Each number is 200 + 30 x the weight over its row's rms, rounded and kept within 0 to 999. Layers, rows and columns count from 0. The size before them is the row's rms in percent of the matrix's.

# layer 7 MLP down (transposed), 768x192, rms 0.0984, rows 698-712, columns 48-95
102,152,229,212,185,182,169,160,198,184,146,234,179,213,216,229,192,159,181,199,166,193,243,270,152,225,200,198,227,196,181,226,205,192,259,194,166,143,224,177,188,202,221,202,196,224,154,240,216
119,234,158,235,230,215,201,211,202,164,232,164,208,217,220,239,200,144,151,229,151,221,223,193,174,201,163,130,207,209,186,223,248,234,166,157,172,183,178,177,209,188,167,152,242,201,247,251,181
105,256,166,240,238,230,212,195,181,181,207,202,233,237,215,186,190,223,244,192,202,119,177,235,183,189,193,203,213,180,184,195,246,238,227,171,188,225,218,164,155,254,224,216,147,185,190,192,228
107,161,236,228,186,205,228,245,179,181,197,226,243,147,169,238,236,229,203,213,238,195,177,183,191,223,195,181,241,228,217,193,209,157,214,215,172,220,164,165,206,236,181,241,244,154,216,214,204
116,249,146,214,183,233,184,197,184,202,202,226,129,217,155,249,181,173,220,180,211,194,169,150,174,169,178,191,161,218,200,230,181,246,230,185,241,199,145,159,182,213,191,204,223,198,187,152,207
099,161,185,204,183,196,167,153,215,214,254,174,200,221,182,222,193,230,223,236,202,170,184,156,189,175,202,209,197,175,260,220,156,200,254,185,191,211,217,216,137,244,219,174,229,143,158,203,200
094,201,196,196,229,222,169,193,214,202,264,181,219,247,165,224,192,163,189,155,170,183,246,180,171,205,228,204,185,215,214,178,178,232,211,190,210,221,270,138,204,238,228,231,190,213,191,178,188
116,192,242,205,222,194,198,143,233,199,248,206,217,183,188,178,214,204,205,180,217,201,145,147,205,210,178,206,208,215,200,207,159,211,222,161,203,193,186,170,174,212,217,221,196,240,288,229,155
117,228,211,174,174,178,232,288,212,192,192,209,229,211,236,230,241,267,223,203,207,209,138,216,222,217,175,215,228,182,218,154,222,256,178,169,246,213,232,199,143,157,237,171,181,218,242,232,146
110,203,184,170,185,230,194,211,192,203,175,227,229,237,218,232,185,196,240,185,286,228,209,240,210,217,133,166,164,239,245,220,201,213,242,227,217,232,168,197,192,225,155,181,178,197,185,172,193
090,185,218,176,180,188,149,222,186,212,179,203,232,191,161,225,227,162,198,139,142,197,203,218,184,203,177,219,180,212,182,196,180,190,219,179,187,210,271,187,173,216,200,237,204,213,214,199,214
093,159,213,205,132,219,243,144,222,201,211,189,224,233,142,156,196,167,186,148,150,196,218,248,167,170,259,203,265,204,215,177,205,143,230,197,215,163,238,193,223,173,227,201,218,157,157,144,194
104,172,191,229,148,175,228,186,213,194,202,204,156,220,138,185,205,209,149,138,167,228,201,225,202,174,134,195,143,197,185,177,183,262,236,153,242,237,261,220,186,236,150,207,210,210,252,168,228
097,182,184,227,208,193,230,190,184,213,223,180,159,223,179,220,197,240,135,220,194,199,156,126,229,221,181,245,222,165,219,254,215,259,221,167,194,184,177,150,208,168,197,165,209,209,174,167,223
095,178,192,215,173,207,227,228,183,220,173,218,192,198,244,215,160,166,232,225,173,202,227,170,164,193,258,204,185,232,144,185,170,214,248,182,200,205,160,209,151,115,239,204,133,251,199,241,165
# layer 7 MLP up, 768x192, rms 0.102, rows 699-712, columns 48-95
112,202,227,224,236,162,191,166,181,216,193,274,256,212,251,184,193,262,213,221,197,232,183,176,214,187,179,246,182,174,187,159,211,213,152,151,188,197,188,230,217,197,207,210,241,202,166,195,212
101,164,257,190,174,185,217,223,205,217,172,207,238,225,174,210,216,146,247,209,148,263,220,193,190,180,195,209,189,147,180,188,189,184,172,195,157,130,166,224,173,214,236,196,248,232,253,153,178
106,169,228,207,204,184,199,203,203,184,174,195,182,173,231,188,222,192,238,229,173,231,227,187,205,218,212,209,229,252,251,184,203,182,113,242,143,186,186,224,175,216,202,169,223,151,192,170,171
112,224,214,247,201,187,223,216,119,226,178,228,168,186,282,218,243,201,241,182,225,225,200,244,205,222,236,185,152,203,195,222,153,225,216,184,187,219,212,215,259,252,237,261,180,243,151,235,257
092,201,205,208,202,169,224,243,187,180,202,188,210,204,177,183,201,180,216,131,184,230,157,243,192,261,195,191,181,159,152,245,206,211,186,183,199,183,175,265,229,196,241,278,161,220,225,225,177
095,209,213,191,239,158,223,199,223,273,210,195,207,184,246,193,228,209,200,197,177,199,196,246,188,207,154,201,212,160,246,188,178,203,222,210,231,215,228,165,246,247,240,244,200,215,206,172,169
111,181,196,194,237,179,177,175,194,195,224,208,184,196,248,188,255,206,246,153,189,213,143,207,201,269,203,196,192,179,168,183,249,210,200,195,220,175,187,205,209,211,156,263,231,169,229,164,188
108,163,135,267,247,213,294,165,136,273,217,227,186,172,180,182,179,190,221,228,190,189,230,198,189,212,250,233,223,210,225,189,207,198,161,248,231,213,204,147,209,215,179,183,227,167,180,204,184
104,202,185,226,200,215,249,183,135,213,202,232,222,164,197,239,228,225,199,230,249,216,188,239,239,201,212,236,212,217,223,231,171,197,179,250,190,231,266,175,199,187,169,204,175,183,171,176,138
088,149,226,170,287,179,230,187,197,181,189,200,193,164,236,189,204,198,192,193,240,218,204,186,205,192,151,203,179,175,190,210,214,195,210,272,205,207,171,211,220,195,225,220,217,188,165,177,202
097,208,163,237,201,147,208,183,191,197,243,255,185,205,207,182,202,285,248,204,186,210,265,240,227,229,241,221,169,244,176,200,149,226,157,201,199,180,224,180,183,239,171,204,178,236,244,181,205
098,119,231,182,258,165,190,177,204,156,211,178,201,212,203,231,243,241,180,224,179,221,143,221,178,237,175,196,231,188,191,212,175,199,162,202,170,187,164,223,199,180,241,243,250,184,204,241,203
098,190,185,219,224,157,238,270,191,233,250,240,270,197,159,171,199,199,242,193,269,225,163,228,193,232,216,173,196,228,157,188,213,168,195,241,179,194,214,210,179,188,248,207,182,195,178,171,182
095,146,271,189,227,204,255,214,238,169,193,185,256,217,127,162,220,224,192,203,211,235,242,180,202,187,209,200,181,210,206,221,159,147,202,247,146,239,191,232,239,212,217,240,174,155,216,199,180